Each number is 500 + 40 x the weight over its row's rms, rounded and kept within 0 to 999. Layers, rows and columns count from 0. Numbers have three digits each. The size before them is the row's rms in percent of the matrix's.

# layer 2 MLP down (transposed), 1024x256, rms 0.426, rows 142-191, columns 0-63
107:451446443470521467470574502457547469549499496498538539582513542442453550548454486563466480480512545437496538483508521525517527479574470502493544476515452540526472496499518458506451497495450516
099:520498444453468440585485520481545553511592511499570549536488494528425473473423464469507558451456559490466537470449483524422459502499525542398476514530511527498533539481569477466457516490490458
102:441484467570563487437565573486529517529459495553519425468503461557443491505535522464432488468547426482521409389436430444494585519498542421458479519507546523557488516572497559505472478471482579
099:490457529433458494449552439532507514433593531509500479514585507511539553591449543525472469454505495403496480498556539507614511516490476470534448478551533479475510534449556502510510440509526461
104:472521474431527519575466471488550576457545463518531504439542503491518486500433533508510432488577494501518532532551536529486527524542438502491447527471459485472496419518500543541509497437458435
103:597532491494545462487499490518460475441516581476489487457521535560460462502451576533536448524533529504477566536554519459481517432490550487566458504528523519485437531502582487508501454555519599
103:467434545549478538514523566516520434430508483461516473517472541495513471479497518432538456458437522551563523459545447469588433539504514439537493549484434492482496496447556486512573539552438514
151:526501499501489475565466516480473430570484493524507467454567522526480507542471439473521492477478490491540452476533518507486493515566531472490524499507576489558552403540500477568463453480510565
099:497580499494503486504536531473469506487551497467463510592509460480421424497541539479511489437490546524495431439529527473544532533490442487521471456525535533553463488441467458455447366560446536
095:475571507475473528575544433460474559487451516520542549512464532469498535487553463514503515524545587438504508483486487558468513508546462484459531512536490632430475423489535512513548443479501526
101:499455577550538508568469499578453491537521571562521471521476518551545565517466470506455433555456483593522511446501439562487507519477511517493537541472476482478524424483464504473471490598548521
110:487493479495497476487563439504541520499566495486471483489446497522475524548509480499456488577525540540462505501500619545476576526548601522556545494482418503481413508505434502465578467580513544
102:545498462533455512542447473510461404500564548538464502495505458548484552485496505522530542556511507563525493505550527515464477495524529488548527521474474484518508468475577469539430517492594506
112:447513610453484427478487486520459552518547483424495484492471519530548389506479471507471429572412522517491572476486532503533510512529537528495505519556588501500511513494494489525493531473493486
105:499509499530551485523489555433512446498537492483462465546471496482510519499476582539523496528627467544536542528545549551505454454467558531526511530588547480459499442492529487486479464488567419
110:458491495449442470528526459467498486499462467466439532435492516532514537487504481490486487434501509437457515501564428464497435548557444517548470512489412443528490572510501490445487444491592473
085:506478509474513445510494516539564487476514559464405470473499544525557497455548509521475502463494426493484475488522514517519455477449549485523464531549522506493464445539553480497495550515543461
097:476470538445533478551480478490541509511545502412514481554499477488538506503452487517565476471446433523503560496504548549495559503471453579509433524512525484474540495523498467490483478508473507
094:532494582590464450508525508559490577509510511492499495485448491489520502443508459551496535481434418516500461541471486537462495454482524513479462531488533528497454533539504516528560450529475474
101:529556495543521453478513434394512500518454519498439564511535519520447478487511508404460476535511547552509491498527496452496628453524429478483468477449542544529478544564524545423512464496493533
105:464442548486566446450494412467504478460453500518485570487449488512499443533501508471489521554468592449461572515432527466488499433552505509575493583546486438527473555454493563537471479486544499
102:500508429444532495553489466473520530477540532551543475400490533530502499538473549495493536627473449542606483432496505505495447517366478498416534472519513500541496542482509531539472496459484500
094:538446525516374490478459452495483460533556495513507520544506484526459502504463549441506479470437529452507465489455523536466481489524489471557483523462551452398435539581492526522441534574446472
085:454465468426443523521452458519538480523473394449430464494505490446533521592471547509518486544449493458412464454429522570524490488559471458553502491548467504488383501430558484508519477498458517
090:533498563490503502500436445560502531409519545530527529481555482486489511458527507517523488541513532513535490449456379534433520476567512537524548527481520541404440478534516510462543464523484533
090:465419525540546519538533511538544465445467524533454498558506498452487469471459488534451530482534562510404558425518510520531495456436463496526468505483445491533491490470490480491598458518457530
094:463477469480499476466513434569495573491499459507482487468550552511597519484554494521514562483521548492472480538577513512497395520493536471541530459500458430506486496542533473474505540483483509
088:478471535580503548548493489507490437405554486520542535474435557546502545539545479518514648523464491517476552441508523487437455458426547551499436545540524494509473477457487478539455505535531523
103:490476436528450500484525423534578494475473520583518562531525479465421499488472539500587531480518491476496428453477505509517535506494492531379478504422573590502469541532532479431497474554479531
103:521429418471544497453480469484488484548521561470548516521477531602500502520594551504475500460513569537494555549515528501464482505467509506526494467528480411531422451472504528536542557495507527
105:575466528513465481511572518484471508530452517486534368518493492499448561462545487426534561500454467475495474492538428513467477526469458509469534504483506380420528531509498409512520479454562503
109:470485514465485461420482450396535479496453502415500548504498510552559466441445568578454499483464477491529521488468483517521537512460502555589526419502508466465536473502478497536517458590575511
106:484479535529540579470458515533499539488488531541533487545518485548469440465486468542458566482480560502511544516497517501485552487490570492509583490473459539482480451492529521526521467522506528
109:460414491444448561483498493558548553463542523521510551562481515500553487505494446500506439508529544492524483538435467597514513553473463528502505546516545525530508453505513560512508473527496511
095:593521550488477535496548537454538486494476497500459523523545482526527521445522471555472468446479542568512575447443449510444433519504470536531501457479485458522478492414544480478438565434475458
105:483516524462500458444522513443486523513482529496409466453514592511526543477539540494481544492575587518489471483576533500485525537461510462474520517488552528510434562497503448578512531565535513
113:504478496416511533498519504516520492558568479497448542452464504520522552533515506539491574514552509483421479497460572530463438548482514515528573503506535520524526489559561462476382469573551545
106:508407460538548569448527467419456521481518513494452501524553512441506434515511539525456503544558567470524409538537458515547553509523507467555562489451450511508565481505500490536469498581477480
108:449469438510458492507513489507510493529463476489511480531558543500523474515566486487497505514444475433464523515427412474489515461574494482484486466550544465460552534518504520487557544536525457
088:543528514538543445461518558492564584492570476483479496459534481420556470518437443526522521478466518472475462496567453421524455494464481467491514541449563501488487469576477504540534489484462533
098:452495467474530500541543525497586490473513540459414549521533524509548524514529574556509512541475527523465474503499559496497404544482530556502519513539527563451478403553518538479589442496505512
100:566421562497491463454470466489531544433441488529454485505538482526471531549499478503517428517475456517506518499455476462514536466504478532535451466488535558441448469432433483427497515484542533
106:521518557449569493487495497529473486498513450483559509505513493527558434453481580485489529456540473488497463425478472468537455423489475534586479480532556558508442448476505554470457480434514454
108:498535529522576496505567508490490468495547485484546532547462541431480538455495509494505601482452559491509467510431514522477500485503473478557519430492531467548546440520494497471578476466557594
088:476509484499447604480493434474487484553518460505493435447492461480491465501493524516526534481454488476459493488465596518562493465524518463563545495457446583516534476502504497486449543438474506
101:396497525522528554470499506577486480511542536465552485496500459547543468497523410433546530445532521467490536473444523449555513521470500435549580545441500500467572532497474523506506489498575446
107:507467506526496544508536477480514532443491520551511503556524456464547539446463514494531487546500536359487493483487548512490472495484474470510479488540553447454535510522465470510556461477504469
105:535499498453498548503510577495470514505471490547448449548393503440534521419486477527526498500462512473435451474450483577527457517447526527477522477488511463531518517538489547495471553426467480
107:519488472496522488490525548585511441454506419539495602448485513519556430482521488498507470562527518559443517458459479529514512574512492532454496503509495477509481465542517498491491535497460488
097:445568558480531521485506462538496549523535477559461443479556500503496480500479533451544548443517432443459421556544498543540517482462458475392497400465598547459510509469498487478475435546430559
# layer 2 MLP up, 1024x256, rms 0.435, rows 143-192, columns 0-63
094:468495443480628513542431502503446464524512510534435536551474499486473551472543494491512525540531441498525478567516522490558503507541526569484559455497479463530536476541549560539468551473444468
101:489522464475515398524524523567426454482500516521469501533497540533569514439515442540533508487507437507526537516532484455382494396507470485591473494546560529507526540455453527494526547506490484
091:462476496469408555477443539435500455475476533496516501490510494502484503591544498457473482530469552462535470477532499504564536455464512544464522507569406510433507494485459518568446499526503526
104:533526489469491461549545546469449554517457575544483530524554512494499497499545489495531540514496447442459445515468533518484538448471565524535534462518430526506435517543534473471538435531457519
099:504508574475471498502503406488442473483481582505414447512542499474487475572489579518492482547436492461465474553435409546472467449499512511500439523529489554463421532495471498468452544494482556
096:517464424566538516471506494544456510505544485515509489545545454469473526491536446531512465428406465496442481577559565427546510503493505525539501541492479497506475460427500521514514456484523487
128:507520421553557492544477512520564420479506440489462488494568537552517523533513512459449464408489493550491449392517485514550470530493565471516535484513510476558517437500506475556467475476502564
102:487546482594465444462466513491446526538532534545495454490488377529600493475515528527576479439495458518494556530489472540482492503496503497491504510507570520554357514449552594493443504535509510
109:515487539486531504511536509553581485410620589492424482455537534488477457533524564449579451488525508505430536492504455513466449434521525524458479473505522493476520515505531510462453496561550559
114:512489448502489498503559534540544598547503457441504472541509544453500438507447536482483576462542584467552476504536514432517495463507451527520489424570481492485519542464477524507477429467432505
104:428470562467568536475527463493460531457521533486542562513463518475441472519417501532436450477490482506499510530545487451586510431546535473445493577463471521497532532510521485544458544399448501
119:472507470534519493468522488555494595395462592463509471515418470492440471504514438454512531492484495519512477528508483572472423549494507516496497466547521506457478571456409564470589424499527519
107:468540631550459451522458528512549563516448465494509463482437485463564528437450458460472467475422574413511549505517531507505516569477546491509493467545504529501484602463494492479544413469471533
101:470516487558535522547466576533523477497447570572461497568453589538583463455533509498518526551508511543527466396548556469524512463521469484474464489485462519464504455543545531500559520535493555
100:573430495438606569497555530504432469402503526574518471469467503493513469517420496507521470515500504510444485509484508513437462418476482553471589510509477602463582507468506498497427544445456529
089:492477538499557484480541547499487583506502486567526441471417521479489540487512500536451489438505484511516510511479404498493567491492569496430521527477488470513624533486457482505526508481432479
097:468493495589521522515502500484444458422512563474505516470560589461547500476480546479473485521551528537586538480440453473505543496493521570604535478434514489471496514523508526517425486497557519
106:474566491478451461467491524481572521484537487588538539493493584442518491499483554487436494476513488457562569564420519480474512504552539511519438420552457516450513564521569505522493543472515496
094:514511508565444414498507553522497497510514486521489536518554529486445506529537535523529492495546413507412534556553469489494541477493480547398510488456456493546485440520506432533534481536493506
107:597540539515523505520477528477557413504456489521519507490480524553494465467492501460459494526515455442426552510472526478452465496557503601467505493478528463481438492428503487519503524468546493
103:481462467486440522431507488498522442528424467440440532474453474499469505448507531523510476561546556502498479527483496558564452391511549503551555506513550419534520489468509482519419474444448531
088:534570509510510490439488544535468438442583490446561466441587502516475509531525487505403539463511484490499556551504502546458435526524533483490477517496435524516486465497477460453524471513553478
089:507553569554481457510506543528569511493472492432477550480534607498469509508518525534478470482546507533484475505573462475493490518459532513428486592510508532530446545441498519479494480515465471
103:488515498521493508480558514546572528551533442467484507530472504483420461497577536539467429466551498573520541503505544507518565500497512496577574519473471494531504544480482507537448448451588435
099:486575531523442485557564508454432483592550470555535530504489473494549456523509606481533523522453484535540478555548535522476556573518502539476462506454432517454451485530538394542503517568547480
097:574465509540462486511452495446505509573479530543539440482501541596479546449464422495443549509496496521454507516492511507529490549526444590485438489525499504488499518531411550511519546485572481
099:463500546523550453526431494531545555529424527471499467486484544403476586540512517448559479547458448542430473467564514536505424529484519504521501477495574509437503510454507451510546512400443476
104:418567504424526468582484531513425483633536572492534493532488487483484508512515578499511563479443510479510480538518580525475498446506487496541454509450511552545544466536524500457414523519468524
104:453591480435436495509552549475442534548468564554467544526481480499520527421458539525513457494524508450513477514472439437467551576477450475400533506520517507492519464508513470443424545481405507
103:465533482525508511490541473541526467483487553563519520536517515472467471550534514495463462532473504450465512521468519478511495498560587518569493461495516533513511526510524559475506464523494482
107:483456525416523547464529500447460603491517433512476538475558451524437609442512484578509472443469536527532539528518526446530504543458463537522486501526536500579480483436391507498495449488440516
111:479473452530426501589523513536500556491529476512541487509445448518530502552536510451455482418424504508471581480473429472501518473497538518503529478470563505478521585506462560557505532481473424
111:555528525564513468471588549550484497433472529518477522542450439463517472515501543435548525508487480467538481470443521465459489504526495486522603474515470517429459530586494597566452457504506419
092:511472507484581524519380509439502492423383514468527493508472425471544481510534509482456544528545520569429534516504499495518502476552538484470453485516488485570540524530547497479515516545523456
095:564473571534547495478505534421497555564423504541510440451507495533471503454493520550511508535533493525538469523560506524521520527575533532499498495583501543481496514493456437484498448433462545
110:495449496520599570562536512484465469508554462502495516520539442480479504620507472516525485557526408479476501521515493478535500454534410531504480471505502532516459524446525530567525452559577507
094:527454460460499526497505568486516480507459549497512499532549531573513530545531491495519457526491502480540543475504498544594461540489513528606501515547546486413519508445449547520502517475540543
105:518504532522519555497399439515512513531470516479461500442526537517469557512491515486490556508563517604583489514560442431412499486562525477482572563463468451525540597548379491535509522498543499
091:563443546483473524477542482490521542414480518573512493478464437500581510499487583488506567454543460496491520436460499521460554533524510548444506474524462466485529515555514530539555523470469462
081:577460569521487556496522496567537483503499480470430506550479516568501458486517543498455407512452520464512450467514593477533470513485498512495522452449496437539397496525458512550536548473487539
093:461560491528614404503455488556407495504465552506470483498464417506506540483486524524469518563499540520467524477440604527530512544530539504509554535512426466552577490498580507560489436515540554
093:445543441424539489459539533472575440446475476531547535444583508556535498475474479501527522464412543502530486590530438482551470494547525496521500428489497486486453454557485430507459462542495532
094:522481583496451431504432499529418506500492488472455482546511535463468591537509545458466501470580513532513478462448451457442497502465514435517533511486503548438499488543471448531535536461562525
104:456566524499474427483479513512505489460504552486479519452515483525482517462456555496526493483467460488496599477570496435519499509445486537462542504528480497491554378475526486502453485423570435
103:418531476476485484527550462470459507546526521503524490537523540470507600470533548537466442457481442503505574468486493511546539488481496466458472539407518498501470472517472474438510483445526430
102:562427464475468545521465543482475467511407463500500535462512442485451529466469543456475629519485514537467522534453515569493531445534491554459503454543518529489499517503483509547525560492565533
095:432449532474505504477508521449496573477422548498449504461496524510479477489468459556482579510522432521506463517571521530479529571466513521491513476530561458506488468510541483545508447494477465
105:442475413478470492496523507517445492468440501596558479429467471447466463491459562416462491515452568439462547396456489483454484531529472484531566485526534522516543483552415578551444508455529531
102:469481430500456533521495493554522513543517508481525525481444525497536443553578472434471539429517518524467502528442542525452508484494550523466484408462460459535470507472515534477458530479462595
107:521545536481498509505472452450520516561497515569478444539481493497536505518521454526487468522500452514482527427480572483493566469469457522445390507481523491515572573464458463504599397529463507